From a checkpoint of a small transformer trained on Wikipedia.
Size: width 96, 4 heads of 32, MLP 384 GELU, vocabulary 2048, 1.38M parameters.
Architecture: rotary positions, untied embeddings.
Each number is 500 + 40 x the weight over the matrix's rms, rounded and kept within 0 to 999. Layers, rows and columns count from 0. Numbers have three digits each.

# layer 5 attention query, 128x96, rms 0.0502, rows 109-127, columns 0-95
457473499438467466535533581515578507610574460425419448510511545410488561429465490657561558425521508584451415492392439542412617468459482504532366535543541484508403479478528343455560514417626425363375452547519484548528545533523545541472397522509483528467526445534447569445475411481402518536
484449463585451543533421521518455509450495508492548439543499526525500573451493518555480521518566505572504464447516514542389525463513494489539491417396444482495499447512516462566515573499467469459520494458473529552529554583451528537457539495490464501574489538526442522428476512464523542473
583467506531533480410465544495546451483425460490608567541447490362648421556508475467500466449351548493472540478527434506603436390484455521590494495520627441416414550457559586560519432592379515478472571380530577414509432531572436519573542535415506627405502532604443481510522438498459556523
509531467471557537511524414519390475441467461574528568528469474487516437443448524507534510552539507466534556443501578552496442514479447477452508491485528587522544449479634509555511487538437572576583456494492444470539620483594514469511509590462568565474450541562455428559540471357646485475
513411551542401519472536471519497524464478391534483475417560585665525553454378552554479508452538515538515406492592601428474521406508520338510614493385549355478452478570442493412429604491554440536394407570520472521462575552549516419530515476540465505618540506443413536540495381439466548552
465519540477554547505547424525524433471368500405499555476388435436578417636575554531506379430454564396504400536542447589506581484426573447479515554574642517429448429506416465427528468609531467402535455506589519478512503568460355480558459402472538570492522531537523530600530445416429449598
474415519490417482543524515592465532521609401528608415479591540548483579436382512536521532504571433541538447470463455478414584443552511439505430629407348408490555495542496434529510632490622412522430448531423499592466525546507561507451519524600574491482403484507514561528434507491588510501
525551502448501401482529612486577466492445424550603454552484450496567466511466418400574550562453540455476566446529454536538364448552483548481317472458383391521493505532536523551380473522521686519496503410474441534514440441639518512533516601561562535448476604593436418452435531430525499483
448497483479549444520466530528418493461477470434458465444499457573491508551495479518459481551523481513493489510653481458448680506578491371459546598514547418498477381513428458347440524516548433548549494534581320497468568456423540491509469461490501519492566591497527529531511523519371515551
531499488526400594465536564621508369479459573481552483484555479493553475424573454420412536538490674492586467475528431452436508514422523643480441491538600465525470464601552453513544550469447440507420533508472449563554506479515582477555524587480468488533474451486473468604455540475486585600
690497517487518515392514631438595526585477592524610600537515514469500473525535414498546509501468549399346604482414396441516470496498490494472521453646369546507525591501450519576540474596355522573509558463438484565557365463472600572518577499515402437489507579543472442459525649498456472600
431530363495582467644610445639416448406457419473538572627502425456555539496417551506480440616563468488528417539435516632516512572521450459443403585564521621486520611504469409587446533538600525543500564584578546561531581549515405485537672508578547599537395431535466461429479429444491447516
537520560579391526502510529484479620548573467491474515584530527510489414361478470511507572577527641534552452545553521477477364436479487623444522660587486486506503528494472424620536451437491456521485585525503442547526530407509514317481484455473503523440485484619529435551426575526545466422
548467613433549555553527405564458610560500468497603536557373484556498517490581504445572508428522433423521606525488542567519553447421475532427584588433550467536546546556567497443559528534484548485465626649520483381490563523497513399499429580497480582525509534465475371570475574521547375437
435553479448500650452648516477481444483553514501467519524510415478610482529528510381362445478565480396419556562610449456531549420449483474528601532561517578512517681496550471468638468546529611467373404499446515488443428472570527538490421477462492451484525520446358499449412462477428561456
432466474514457648484431496483450454419546415581496484422474403481503434482611529562495422500508404403522447511459481579549447538471533454487524496508477571505513463531445467531450410508546567512648539576582557525550574543536490537521523435559499427444451612557518489411390533402492470468
588599458401517525458436412522553441586519519464447559376549411470444426436544535595463566489597418449524606481476629471482379563356597554529533414516547551546506554573435514453520455386491411435624462572488473590521466454534489589439503514514503483464410436472504523411459491639450514516
430451560447564440498461508539436554443561456474518388433439487503483453475381570430531487431440444427563483527501478473511520483577621567568533524465411505479530489518405455516418505429548510510435518515545543440493515371535476506522457510538474398483554466520506571461447468563486515405
495426521493574415456493463498533550570532531479523459541432576593539518625514522436514532638413494599372540562512367391546577613559469620511575465441454536407441397514566442461390309535419538683513536463634470537519456436554475589584458444432553596450472526542466502564396495422457455482
# layer 5 attention key, 128x96, rms 0.0536, rows 109-127, columns 0-95
416391592573481442435574517415436531537565518426480457554464496520479508408538573440414484452473471469482489545494494551487445448581641472525473450568528401571541545317510597482507686418638450477531464482475452507567454452517477534512421509562512510455457561578503501525499567498530493533
446564500590436452459553468556548472475587460488504422506525541465468514433501448407509591514560469521540498524489549458522474445431447581534592436540460500437506394525614521516546563486518547421493529505473600498463455468503526495494421412549457492578464470510381505474536491503464490524
599494357447437421406463513342603639586553527493472493477528469500396399517453599513602603497478480400557551516474569442599524465650557543497455498488452553438430527499427488474560418486501402436581524454399649544497452458518459561463382547420516500439481472442470528470504430488649560586
538481533529603576561419475545463526539433520484461507453493552418573507490525515622421447531624452546505475564576362594414473543380358427451512521577454417504522442586527557559538483567443473509518535590464545586510548550399491563423644619555475572596404566481490484495445568519469483391
403497623526565562534456562633376436486521398457442457544624416491508591439551505545489509554566500450622487508569501600382467496427489567418522529422483550477425475585589480468604572591502504615514451508484423516488525465466436433475501494581504484454536590572430461621483602545515568450
478337405494465530500556554515412540519343422522557522549323427422458403509561424502377421527305569475473465439460548436506464489607427381521455541527433382610592564450452598485507533421553507568471594586479567400505494540545461487453541417474562639463598505520478474395556408427528476482
522495534528592697537483512637422558474540366558497473555529563527476489466375473492403553556583565441503477510548418536391526542543484383550486521504588477600615551498478492433463497542605488506489408428606266581503481549518559454380603529596548550463494508536551506506451480398443427610
530597534541577500509417524498597514487569533481585552433574520468557441510449473579445476499445574471466425536521399509411537542450597548493374521415469532483575550534428528499429554450464524509482470554519311506591618496384563594425514509500564474496432603585495545417438553522616464544
563449481473494511510488526591525500376421441572590555588467360478471596487485488449588377550394540477555424490633535577508521479499471465486444618476447402546629517588493480426448386517569592421401436478427401418491415565552488428497507487534460527455502496522435501484478404548434480575
522506474399539511457506633516587558495551533525468600588570416567477493538555474587503520531496581526525579476585484410386444558533489535481427476490646498559387493440548538553402427454413499402584459489580607525561517506398566496445424546452491423408570546523438509537444459518501474469
642510493557437492549458600534604386543555535545468557387516569365536465475472551644481579522511486487546398525375587620609517431473471506513416447434457546532480589571461539526465464469392530320480412496519424519453617507499565511425462607451527552574483405551544527369565452362641537427
503591459538639542569456508501487478448527432488481652595536559488506491523517521425439571539512333517518565474516393422479577617406535388513535557610553502580531532423507384500427484460441522365550625508497527452554486538592367571606523497462481495339585494491543540460467410543511512552
493666489515557538526500394400506543487435501457465458511607590551580498491500478603399603569504495565548533587465426464479428570573597549481440522417601604484371494569362455605472433501506547488425497484469552606548457530500461481432377520495525559472505510441542354532434509560509475431
595489486474517527499444423515544462470552481544600561698523530530537588533584445530566482453519455485488558560451497647486437573460433483501640481618494551523513461567552502553545463591489563490573628531382417490556557570577527410461463556471502572499524595470519562613388600442448462584
413458487629400557518495568532552534459436476401478432576541344459581605551673504567500523363489455397514398404529488536365508527509554487506440418525613578538552604438461400588607481540413613484531569688597390604496479513430587488559429452439541516577481538471562483473410418426527546540
476567422595451441572546571433580613462440448407561450540555507480515424543502433456397541603587368557502568459432418460628467445498536469442486540582462533457630602481516490489462565443492576461507514611433603437476482510500523506451495451442517607438559521576304525488441421565577587500
370478544493461500488461389504423561469492606471482633499454571465470417475517498426384494475454509615375539470521504489529430449313460590489512483548466568407501507412606510527607633523470408547448564559603497500576527508443553396546475584500469411590409396518484602485438581517533577352
529454496466446389427576503534495530500565477412531398469518556581431540481550506420555437503379514587471520504453423375565552571556538521505430495606549530497581550383440425487525423501526519616451489498453406448555411438484558401562444494516453532536479469475574572505485554564488459528
660432415360433475521641406617556472511334494557400462393364438584435447564470519610562422507488499439518461441444471616578545604620571476350359600425436382550639594617477534501398524466547451433563512521461539580490592437455578414498443475493503536483388423628540493501509527468576527408
# layer 5 attention value, 128x96, rms 0.0504, rows 96-127, columns 0-95
506505505520543455529502571412501473450568447521637491493562560469536447517657319488478390464498495538427490551488602548577472485419478490538473548449473520522482537511519521458479521532548428522471484533523458531566413433454549386482573498487530540579518448520402571534477522510464531383
546419522479444464556523518531567516448528568494591551444397415496524529524436394506470633493384453513592546421493453472539464521465460395502551492590452577451525468452560545439469503457435463470447516523520461671510551448523514499497462516516549475465521623534404499452478464570535522521
547443465403484473566388504530452542433458582473422500511563490579596479503503484491570529523500541493547441522511438536454511495458452514534552582418517482563392487487383416467469542545413463538446497577430474558613528505556507497488431372513518530451527490469531519422460494480607591464
485599495536630535483489491486545614533586473509584538345498550433558573479549461473575526523485550520546472593510487557528500445485445540503558529490439553491495544509558516536504507521541510559397544523442471530504495483487483530509598479434511475489572628513481525538537481557414453567
411498547481554551493478521429513505489533452552535414463511557429560411484409582410499417540605419462399496474418447512477535539499549517394470562501602449538499517486557468525445498583492443460531620549561565521547508427573448463499501434469478563550493560396436519546585589375503505473
592493507439598414415495455459429407472467437520379449487469487450476479462537522557419571556530561480534452585513519402475551529545503569528405462517527487547468466561505511543487503483522532535458500504494472471595600578544488379468524512545416476480516521449498537493517512498496574535
534552541469512389568491466581548425443484554463446489423504435585534448441445479493570553457495487409547434465574519497441420435415563458451432445520542541533561453539415505630376544505490559588472433479514470526401569426543462448527589611454599490442514566596575467489553497457416571401
491534554459429444393549504511525430395582464543530540673477423473519478485499440502584535517502516476540432497444576486484540520570550578432508477480493437519542504477505560495474514514549435440535486473412507460478490547506512536540529406536474482520495531544496528516483467566431593546
434445464503444500593527375527567505499455462524422491533441448433474421390400571446485474556530432482291449504507444370407576492556573554473477534487492506387563449538523531455500555516499454509482534536374532393564417410377525523527438457550480443609475556493558568503446554454429545531
529493516512445527462358529593565568531495574468576503386536514526468440529442569468491438509573573519469475555512564479554502446532445502486520497430395489581419514623547461597573527476483471501489570500485508366464483554457510432555517515523517559415421443471507440442405425529465545539
464537567481527451565420496440504441578457522485628463462494529502453604477500514525475455458523501540496558469542503404549528414351583438407450451492510627498484557489478530473523448463436505443468483489510425592500571477562547422561448491510496464453477558466476477450448627575575520409
471575501460436448487533497465491443576553512443522475476546611533559486543548464479496376521563426557521513599558531523461585427400457534587450538493493472508545515492547605553484541483580493408619462514407585493506452450535569521435447427474469517464558429585426496536557501529578537529
442374510505446521545456564530468452500524482500532474419485430531457542522498497463525500455515514449483535560399569560559482472495469567635533561560499452463546581534470519560635489585421561492558543510452510407457560439582559538413599536494615521586515488524590426549474488398514510455
471555546520505429455584561468472484444488485455526467583425526545411443521548475501473616589534400502562487491563515616542470479466471488501512416587534474549527454414496486505393475490507435520454553552490573609510497494505537533475473516552542595339470480492563511421495606515469484480
528459471482516526601501449520479574550399485572506511468511584398477392539513539510539499564617466634496472428515418448479485443475511378480463477488574447576576454522446455565504396444514391461483524439581545559578652517489521479508459478501442473484483498586502548458510620441503541447
513592549608461539511530539522488598481501507474482407464554527434458391519480576456442464580472450485488588440482503549516570437595413568464482535371546532563526570454517453469457389456459500600487483477545478507489485490580470450541386403466511621431442514566646414502651396621498469446
587453408577506439524482463521578644445476486469542571592612566506513557491410451541512443465570497496490573522391481487418508517464582547456548502558542420466420548396607463513422514440481438508532480473533510658551434471546486546452413524455521543456522520404390556486445457452438425557
448431529493474517531496494507452597502476453481441519537457449467517484463486613447546558541472530485509481436506486518442527470551517547526566450498440571535485489538479437483552414453465543557515518443517520524415493457552531504528536522541429505512511451458467520457616552430480440528
474579460546565505454372590563465477532469525466451528429472423473587445586452462483449426470502448439482510564603482512439539554499553542552563472404542569448507545501492473439500495399487394504432498544423521534566521568483528465351557585560495576550634512467529491515532514455487387458
533459438471616504478519469489482526549481551537453527492430366540488484505433466574502566507526546620568512494437484610581491447526476522485532470531524532542444566525576408402530449562478453604468434507588517554614608577579574523502577420444406424530513369518437541443565529426478567560
509525495442561488463460510551506543499392513499484595564578530534455510506534494527389488515469499476566448482525410526534479481394410370506541526524552541514542487556590478498525564462498400544420396456501436612524506374547540501555542525393516523427489474457502569529436520489534530474
479464430507427526503412538524491595548466526521462482429472471463473536475529516504544569442574448514435488607487498527448480505483358394443535524633448430415436491512540439482555458525503453572525407538496604471487458417478414403494516574512510486533442405490507516515495501403453580503
538546458419468466546531555445411447511371562586449475455555479468459539390445472518507378448455537510519504509476480520521392465467529519549563501611515497520546406541482568494436577406580503463521438477505495572414463492473448468578575417565498434476445501507422566553530615501495530482
562470491400538378548540530575482444509537482658558571481548533465508513473470426569530430491465559545453500422626432461466425533552540666539482461523538486610474492561499506578525540566459547489474490543534467580458496488550434442379466586483422426450468495568406524399520516508539475460
585601491464496587461431486497515447559495446481546437511543501561531453496421456532376485398500497508524530519409452472521568504556545478519462437551527469548455548436506576538476490450511548519565488409540474496583531451512553508515465378556541457448535542467526507448519458486596405546
524478410438535566439447396509558668530552514500443552489453531447497539524513461410456605460503498537428454436567534452484442499499434526410599536504537508491471521401500522445559452574537412410485379428605433530575454521490539329545498560457421541491481542517551681571419562631435521439
402543517410593475530554493569528519396452549519592475491427564563546530429490467559421512474432476478435507521620445468448451469421485524523521496642489536480568433470429623447510513500497593427562466445487482497453587418544490475520476467552485501472402545432424471473482538417525529594
543468635439527538507414583518559574402507421456449464461504484467505468537496507441491503519522470508517572433459478510499481510453455439546601585581446377523522503486560538484544511567448417471503564507572543477557482520476492462564450439473543416454536568456512541477517448588544466475
512493560368486521475466378577497536557489593495427436420480495488546549615449385556482611519505534491615496495500521585548556557422423447569519575470599484500451624505376495490494431550535492499397507550503455495416484495596496539557527557496454550532538566436521443498497459485543552570
482479513555483449480475465488467532552418479461470561494540420534491486533486474417552565573408548423504513473621410592507490460513465435438564445477530495482595535506410501489471480416569486526497476499538474335484470485650409492509554493439518430414469451479501468497471594602496515586
510441533519456394531587539482462424604576449450506465499531532454506531523475471447529463463515491475509504462521511440496456461524503451503406608537562500451514510564461464575618475543560461468551501422496510451605508506433493499518480572465466398594430434452514561521458490504437517565
508515492466511549604425530505525521594504464541534511396426519428548507507517492487529604529470500560552428562437564572562537473559432529434453413394493461557539563487462549521522415467573500562462544401561389504479492539528446509510423492458414489467546481413603497522580480518531378596
# layer 5 attention output (transposed), 128x96, rms 0.103, rows 96-127, columns 0-95
453540497526533519499598557484438582500508450478584518556447493448524448517431508457458445529514537490515435449494415479463382420537581442574478593514508421498568449496510517568478473503500521621463375418424573424397542575496477460531412457570562517546464508600485441540444495454558525514
529534512474510382512526427591533533465521514506490443553543533543421496423404535497489430458546476520432413446433488452415536513604461404451444443438458470396496466521449514552512481545528394456490535537489549438508495510532470468507524533500490564498508413484527493547505520464507393418
405516527566576561491468436469512463515465557465445565485392506514446481480502482531521417486510500514476578567441582474546660526499572488530450535476486463418508496511482555526539384457441458480509543450552536536423491442504520569488476444520403468476507537478529568473507438506482519482
489495461530604435504580519526461475383523540561535453500547464487476506514434466494387545484563476516499460470477516498472509485587451539498550479498455551471542474495434528507473525494457493512517441417595440488574471478497457486501349448485547449590541481528457493480513526407520579472
548537470479525526471492560467511517513455554440538525410447531545452541540541481513544501466519496534466613539535569404484423481551430492501529549417517441517550554519471472466521453467550537530544435469457425503457507556443594458485475454468474493490552442600472545569506434597474548591
435580504593445565505435568558491462463566502495457553446461488423439544507495576561478496520496475472542470509486528495441470520541485465462475578598478499578522507488469523476475425476513593434545476520477461535545429466480487564429478441452462453441493600455524425463415479432425487517
418408415523508545569505534553496454504472524462494563501419530454531520539538460549464439442531509505412476512514412560445575528490475468510447487552581539477436528401461466482475396551549563431559506506535494469627567557475464524506540479464477642499546452507377464458453449429479537559
548480510580444491547408482531439513536614495528501449510455519479475499457542535486458427472474592535482539554532437459602465555520523505515439485555483509579483478507483515497471498498444461582514510508502534498532560383371511457525532544446511477500432553541413500480458565484535468548
599485539544528443493437496476543403489508521483552548377423600594490604425518434477564511390452573545534467483425472447580460569440487475546437557561531488509473533526467493506519550520464416517529518468589494535491526540549536441521552493424482475444488520455563477531523531591489571501
499532464484561506541595483513499499527606351475529463528504439346491484412475474574492468472536401467502527572372437460502525595443549444467481518496499544504491595501434444474514532505475592550509500505475423527513543507489503556533433520513542486457553565460478530513547502465527576495
510534406463490541558596546555405561498453509515456514459500519484579538472494475526524570547510527533466472530469514538501568424530551571585517625490497452477556493572520412540531568453558526473453566480429524470512443518442609506495467497577428542499540477531540416578466435403550453491
495528508462336540459540601521532526501454501466491508539438498443527412559453406570483465505459595509446468544521527391546550432509554482500532535565475493483549535517523463522464516543450513501409490501497514535470428556495460496517388548422481447535437509519429523525516561482534523490
393548549464478491522536545517496499534461536498551451576502611461539477523461446505454556470415492583490448494541406528558593496508493436455519534405518474501474435501553439379453477477597524587518517539495519512451473477481486416541490525486527566491502596518513543532429415472502459579
493423546505475518524393477456512471493572504449450478452549416439474468458407483479543487516488573512430529500532469437504571478524449527449529507506468464566480581436558506539585587476527468448509407387432514471503440546555481538501621498489474550597402498576445428493513536433484419523
477455418548447533510497488464485483567426481384425540432511470635514444441470424423573447405504512485471509504501575473503494493556465522512548512456615536496440668502474502534544494386634384396440490561447466588509444500457463516533447457478479462527557512463546463463560410523559493462
532504460522471548519515527496584534554412508553538466348505473491526479477467545499499550407438445504519570420534438474497471530448511543526551467420467435445540570505529543435471484521511531464449520425431502479544487499550492685572455561555510409568516416511422515525627529492465642544
520503535365526465526508422517471421473524464435533545437524519543432459618458588568519526462488502551508534545441613425518444580526532558548490591525389554443452457474439621513489538470541519488562510544431593482482554448577533456498497504432546534538552437463573549538611505572550466491
559467527463510472457512497497517408600461542583429543454540534498470525519561468456452495439467514494493514444575490485478491549412527467463497422467450544526568467538501568521461489530612463478512470521535552500562436459473594530417502473466516448442549501488524494488555426520476496508
491530450544502484512523419400504526574429508534443526549474531464483495485441492516466558505417545447561529460424504501468539527437368418546473536494451497577596505480517499443523483577475536428488556423516489557457514570466465436499454451499523442482481366535582461374497438491486491546
437473545469482497404465484487531524492631544521449479371589514551511466474481607521467418450554452461536433455408602499513462508506545478498525373490442474460583514488407538493484412439470582488498406543456563423530517461504557505485566559515546408535517473379585550498495400498584457483
398426522467506528503546516476528453463527428481431451482530481488485477545505485512535572502450510496479479461455554494418480576552572494509494476521436485409470503466533471605467455536481412565607448497438584473495471571455445481490470458542419482535480521507567481437570520459503478542
555464492518520458503660512499553466463496477472633514581403584564423481540470435465499529424520545350421517518512506436504476574561577562455470490479463470489555482522504487470514473526448507492595511507485434433483512508597522568479550512501525480538550624417534510491490453483520433537
552373540524466508467515468576479507480549395449574502549518427528588477406509495524478547488464570544491432553540521528444557394640547510567448618530530447505489590486631514558475427560586527473475495541518530492519547522501469487524347523546525525426408524489473463545413464652540531461
519521543548494511501482452565564498510534555445498549515550456455481583498501527588356431425525623454570434469474495552440488441486553474461463566530516556465470510451400508602505459475557511477388569535441517540491585534427464502529478434522551451489560533534586443529543431412517489459
462480535440479527450483530452506511454500531474444508485492513485455505487509603671553527546512390482534432520503539458513573558527514445578522556474485491453507470513511436492427593538475507493418514557486515463488487443412496551481494609524474490540509534520465544506525522564528517401
451526515538535549501638486459507486485452533560562509475598449529441453416585501501453525555560532459501581458409614474422350666469486584486381546576491543476475433549598553645501473439456488555497487533494545535452553512540509548438546506473516487532524536504446346538470450468559527592
535487519582527441526482571485573539507527522461468528578565526471560574518474506515531490580523528456431451508527570526517539474577475456455391510539480451478462414523525462566501481579532543478602552524533429557490416519399585451528528508474411578645494517528504457607560551582525470409
470487500540481434430506413560536500560440543438623582516516522580458501409509488510480501532452496563411428447518460376486503500493461573465505445402462482478524476470386544501513538434450468578570439541461493514464507540590492583474435538531436485478519487455410426483524508570416516517
447618497597545515510443504445420401491445586475587473581466552546429502486614549418525491447510418439477505407419553510447542528532499544453537378471394523451454543528498471461412412518510640586486540461547518523552475572406535500492514541571503514504426509507473547507538497431539449591
478417460562505539508572601539553523470524525496471496558555498512489521470603494444432538482456514534459526453476484508478558545496488545482524449462511511524460575498499592582602446504441578452448429529640546554551437493467559567531506520448409499491621490494453519355481566541461510561
570558499550430510490506548453501525418449427515508445568452515570536565509459470508525527556477537549518476589577562469497408460472492525454483518480531473572500499505452515484440459428466568499454542551532533506450481536502476411546529466499539585439575569509547430528538489374595539528
547554476529513583452493434448445478499454507546517524485634532564473503476525520513467527435504360459528514484483433478433509585508554509432512484436506585503545576595492356450450471511552588559502532514515605562553505451544582497469455538559525459520482515550462554437504576442570569444
# layer 5 MLP up, 384x96, rms 0.0665, rows 0-21, columns 0-95
478456534548532537427528575527505479493489543494470474411450484524512530462478477483522514502519571430567558448547509449563474525490473508520427464536544490472484494534443602544548473537505484457504558483495602425489551499492534486523518524551482494451518493478490515518460539508506502480
541522517535371460479530541443491557495478578520454537468462547500506429475451492506497502558572554492512496532483497522605419541488457571504541520514531488518462453532402516442529521465476491462499466482488501483475565536403436538438483516574416548562500539477548544478466512488457521467
496484492521493530551530485456528517610481537522486480592426442470480528543555482535514520512498436423414494488439537515457451491471588557566547520498492530497518448465508475387474529526553514506553491509525512526519506467466501502485524519498494516520519514531541542499516439542533465516
457587480504519454388437507520474576493421513507499453570519518507467483480571611488446476494486555590576494493478547505585526455485560483485447398512476552472434498502628572523481542482501561463467519516498524448523441491527498543521364395427568420440459455463525599497499544427466437563
510480509544525483524515520482513498497499490487489491524497521502523487502525508517542492520510519468477507472511504498506496489510506519477468491498519501469507502491523515513497483530513516498505475498489509499512508489475518488502505477501534483505486489480486509521503492498509485534
500507493497498498497500493495510504498495501500494495497489496497499499500509509500501499499500491504501503509498504501498498505501509502504500496500501496499492495508495495496502507498496508503497507496499498500501493494497495504491503498502494499501505502501494502508508509501492499502
532486536518535538476478531530452466546505573475431450456525488514499492511508517524540528538517453477542548516524498474565462481513519538472500541481469608469502548583583527554575524489474504527513503518534537470490511468588531514516563519551502486486497451513499487566492448486468481468
506489531546567441510512503451446537529486492493510554481496499507493543558509467542485471558469447426517541538526518482520530550499539488463513496439472511525514467465528511499568478529452466515446488461470536436470510519537521495496479484467492559531499518602519517487509498467516485572
510509492502498507480507479472531484529481500473518502483462520527494509505513520509511469534487484513503489509492479515514526511494497489501503491508503515475512519535487499529496473494497489488490501495511484503490498507464486484492499481498479486499468514510478494504504503492494527509
444478486461548575491516423491503497524588468483479469411428429546496539523483555508541471524421469509546508457421500599524454521530404507608524483542513494484525508466518504492501494518462474451481571502520592440481527477587485542511470432494450453484458456514530491557540480585442391466
529523538436455536424551555442481543401369562483513556466486519538464468397447528518571375504555514470499504488471553561576588512517598537466576502487500489556580439515427478517638396673470569444490537541520473428401540480501461527501490469491460422469504407537542372547554480513399509514
552488490492537506506410459474516396507506534488560519474516446534450496511530532457488527522496516538532559446436521539489542450475560467483528516541557530468497511563483526466515453567533581494417524504495566510494535478497539559516467518549594546486491458515527507523531446492504486552
535546518501549527409467482495479450455447501371543492539532510377486568511636486523515545542460430440509464495447531446510524496583488568494582509352590403448440498530475493445532447448544534452532532496578596466443458487434555523522482523530460480416557437436484517467417508465537520476
490513475518471484535557595445571648497434632575438462601547580466519543458500448550530547566422498561452514460464450463557512448547487541460418491559491428501540385550502548561544482531425491371504523444534369432524461481531549474498487545533504463433466616445552447538427472503413516405
492484514497508486502501504499511511496499502497486500505494499502495491504519495507513497507477507492497497508495504488488509493497511489496500500503499493502485506506512497507497500508518516495487508500503502503507501493497508500504482498505500497504504499519501501510495487514500495516
647560528472498536503544496509531520407448520583514503449486531449561538466476453541437492459513476504433494483496495507503476472524520503589476440470511511477491538458469552455498539474443500545477474559555471426522397381404574542442547448437528609475450497567533508589491445473530530456
533490496498479503529494484442522488496500475487519479521475498485472497451476517493535472518546492489473531550416547461534498507501517444518441495525541489435464534467521443510504489519457541524518496477508496485503509499572511516488499574477504526498520493512528539556541467538506485504
485500502529504468533529572544494505527509527468536525519533503465472442522489551522552504496521455517489515522478498476507523495548591544477472487504500469497485468473546447473530460447492532474518491560475534496498531452468474531492477504539478508499439489566506543551501511444524477494
525461511514501475409500494507478529504545477492508533518529434482528461471516622555495562498468468573458507418459484493491486494541509554495449560501555458487552545474486490460530542521516551473507493511395575490552538529542478564380543573511540543460512447455495407611516420485468490502
503490476495520492497515546514518511515499481481530518476534483470524493477485532537544515532497487460466467550481478503501494448511529522472472494495496497496474477499485474481476513506506490536493498486499514500458513499475489490504467515511515493494497509540479471533514474474511521520
528492488544517509515507542485536471529504519491507544496495500541495505478516483517503495481486505524495510509510497468524495490525503505474533507509525511490492467530527503495531476532512485479495514497484507478498534514472498487512517509488543487481513508475491487502483513495532520524
461463510500566532400410486418552460470552518515642446490489486536545457493490492484538524497508443483544456531492562468504496522504581521498514499568537487516573447487586536479472520530452591475428536516512451506516454476524434609550483496464481520392550496557564507479516519556480485416
# layer 5 MLP down (transposed), 384x96, rms 0.0315, rows 0-20, columns 0-95
445518509515503472540542417520500526512450445518483449511547532448441472520498563472485496440454499503465510521432520527410465494519528489490475484518551473551542486449492474466493543503467482538544443501408440516459473432508502421512458492526503555519518508516504529526548522494565483479
453496596488576561524494485546488489456443465594508455517554476461480491460569511504533441505475459529508552570523546534477503510484457465515488561494526525526457632491598579507513436488523575540526520472529521522472537467539511410489461543439517538435511549533516557412486438569501496472
521527440472501574495517529457540460479563561550541454462527561483438466459528542513557457475507439481510526504478582491481518494486386465495490534469478506535541507497470556473556556441533527453557441529531459475498513510448470490526485520534540479572515499517446485546494504487446485579
546555524513473558471523512514504469453497487434465470521352538563443537563445471500459432486510465474477470537470447493484499493609520434483623484577414459517522567513478533419469501553488532524519537440502473572505380490387568481469512557608450453405528569591546513475506514538451500550
471498503481496512502511486492498473500509506503501508533521525512481500513504515514464525471495477509521489508483521499496500491484482485508501501524468488517529517508475486526514506498498518519480483489454498520497495500514493499480493513507490524484485504493502500483496483503490485485
502495501508497513496494501504498494497499499505507493497514509501500501495494495496494499498497500496500495493498503503493494496501497495498495506501503503501509505499513510503497498500498484508504491504503500497501500508506495493507503504497505498503493506502500499495497505496506501510
436495485473469519517511439517525502508449498464476501558501462435446510547486521545526405504494497493478447476500498477504506460558511474483503522455520484542487469503477519491435493522503429502451433428548456512512542479424560491527454461477512520506467484498473512462420529537444474546
520483470474481519542532459553477421481494490518460472518469431541488468453431474536456444439540485501448458502489533493480473419496521490481455502546521524479465500526505523524493482476541535505514529550513471524431519456458531523545447542532539459545473530453493560509556548534493539493
496499496515504517497493521501473507497489478522517510486531516513501508516523497501489493505492491482526502504479487505484494512495484500517481492492500496528529507515515526477486521498524476527504490493511499511483502498514514473500519483492507502489481534485494510520504525506502520485
506519481511488450433416496465563525469474491566480532571458559452479533512558474530556551508410464517500481548516451461479410468513584542462516536558487485454413506466451460515509488513443409489454544456440433548439454550423487552450450504489524517448526472577446452527546507500495546429
442444502432570541556422437551476519498481496533601537421404411372462461489556423528519508436410553414476536505406500508499404489446517507438409501467467489520495482475433472448460527428559459567515435518574450534539490475505436445519412543451546572410476585491428551460500529547600486403
406570561469508523573516490500428496496544535533432501489550467511537535455554451531466527543442528559508448528551559527457485550493439510535556495458526525420504397527530515512478508476560498552415430500507552534518461539468470421514502540429506513464528526516447518504551525502495480519
592573501459524487615426500482456439527416498540384468575527524499508521496429505462420505472561470555616446464521448566490552520497597496436475459467559495567560460521558585514498588443520549421410656522547615417471534585486543526457519511511512514441592394376432527495493497528486519566
557542581543590515458559550425503491473436578498529579572497464611515502543514579460523490509512489502550456477566464461477561490450494464409592563485474369538532558556518491469549427552647485499496476503527558404449464467500385500563564498501574430526353458531536496504511460588551568506
483516497489500510501501505496500502500505501481507490509496500505496506492488496499490503503519487510511491499487508496497483508505486500496482505488500503495506515506493497511488509494512496492503499502506481494497505514505492481499524497506503496485502498491509495497496504517499493497
474448479512573514448439496449461440526502460479447582424451499472542474531499527519502467509476581437465528474522570575498642586418509413595442539571572484525586469547540428506512497499643497566575537430425622532483540482532532499483524542631536470478411535440429509550511527583479452552
456532468497491506571461508498501495508501562483514477484506441462448488470517546500496491504482488455508513506523519522488478474482509494522499520488453542551487557554472449521471514469547500500518481482522534558498534505491484488533466514494540479492506500542493541491479498464513494547
431545446515481503530501503461518458516497464525475527548531497521505521507532489523522530509492479554506443491525500469488478497491525521566534506465531500469514448483505471478512480475483469540493536482447481532471527550502518528504489538507459484561497475514469469516517506502498546505
538489508522559454590499433455437478458546482502497540416510476542550499409461500507525426459516468562482566524497502531537513528503552526542447543485542489559456486536492439561485503508601433423514503550586514531521504417449481489532474412492432542455531516501531489542495547517559509470
502531464492493497514489516538473510500473506497507525522494517545500542520512510447483495508503486507530514496528499519480506501479496512512533528505477478527496478531561491510483455478480490522516525516476528485504489492513486496515532528505469508516507484510508485474499522503502496483
466484500478500510497501457518476499474512483508513483509542489513509487515489525490494485521515504497488488504504512517503528480487490519508473501487458479505508535489500505482485520478503495525509510485480522525514468490497496511506464468501468538511504512500506488517517497501477476483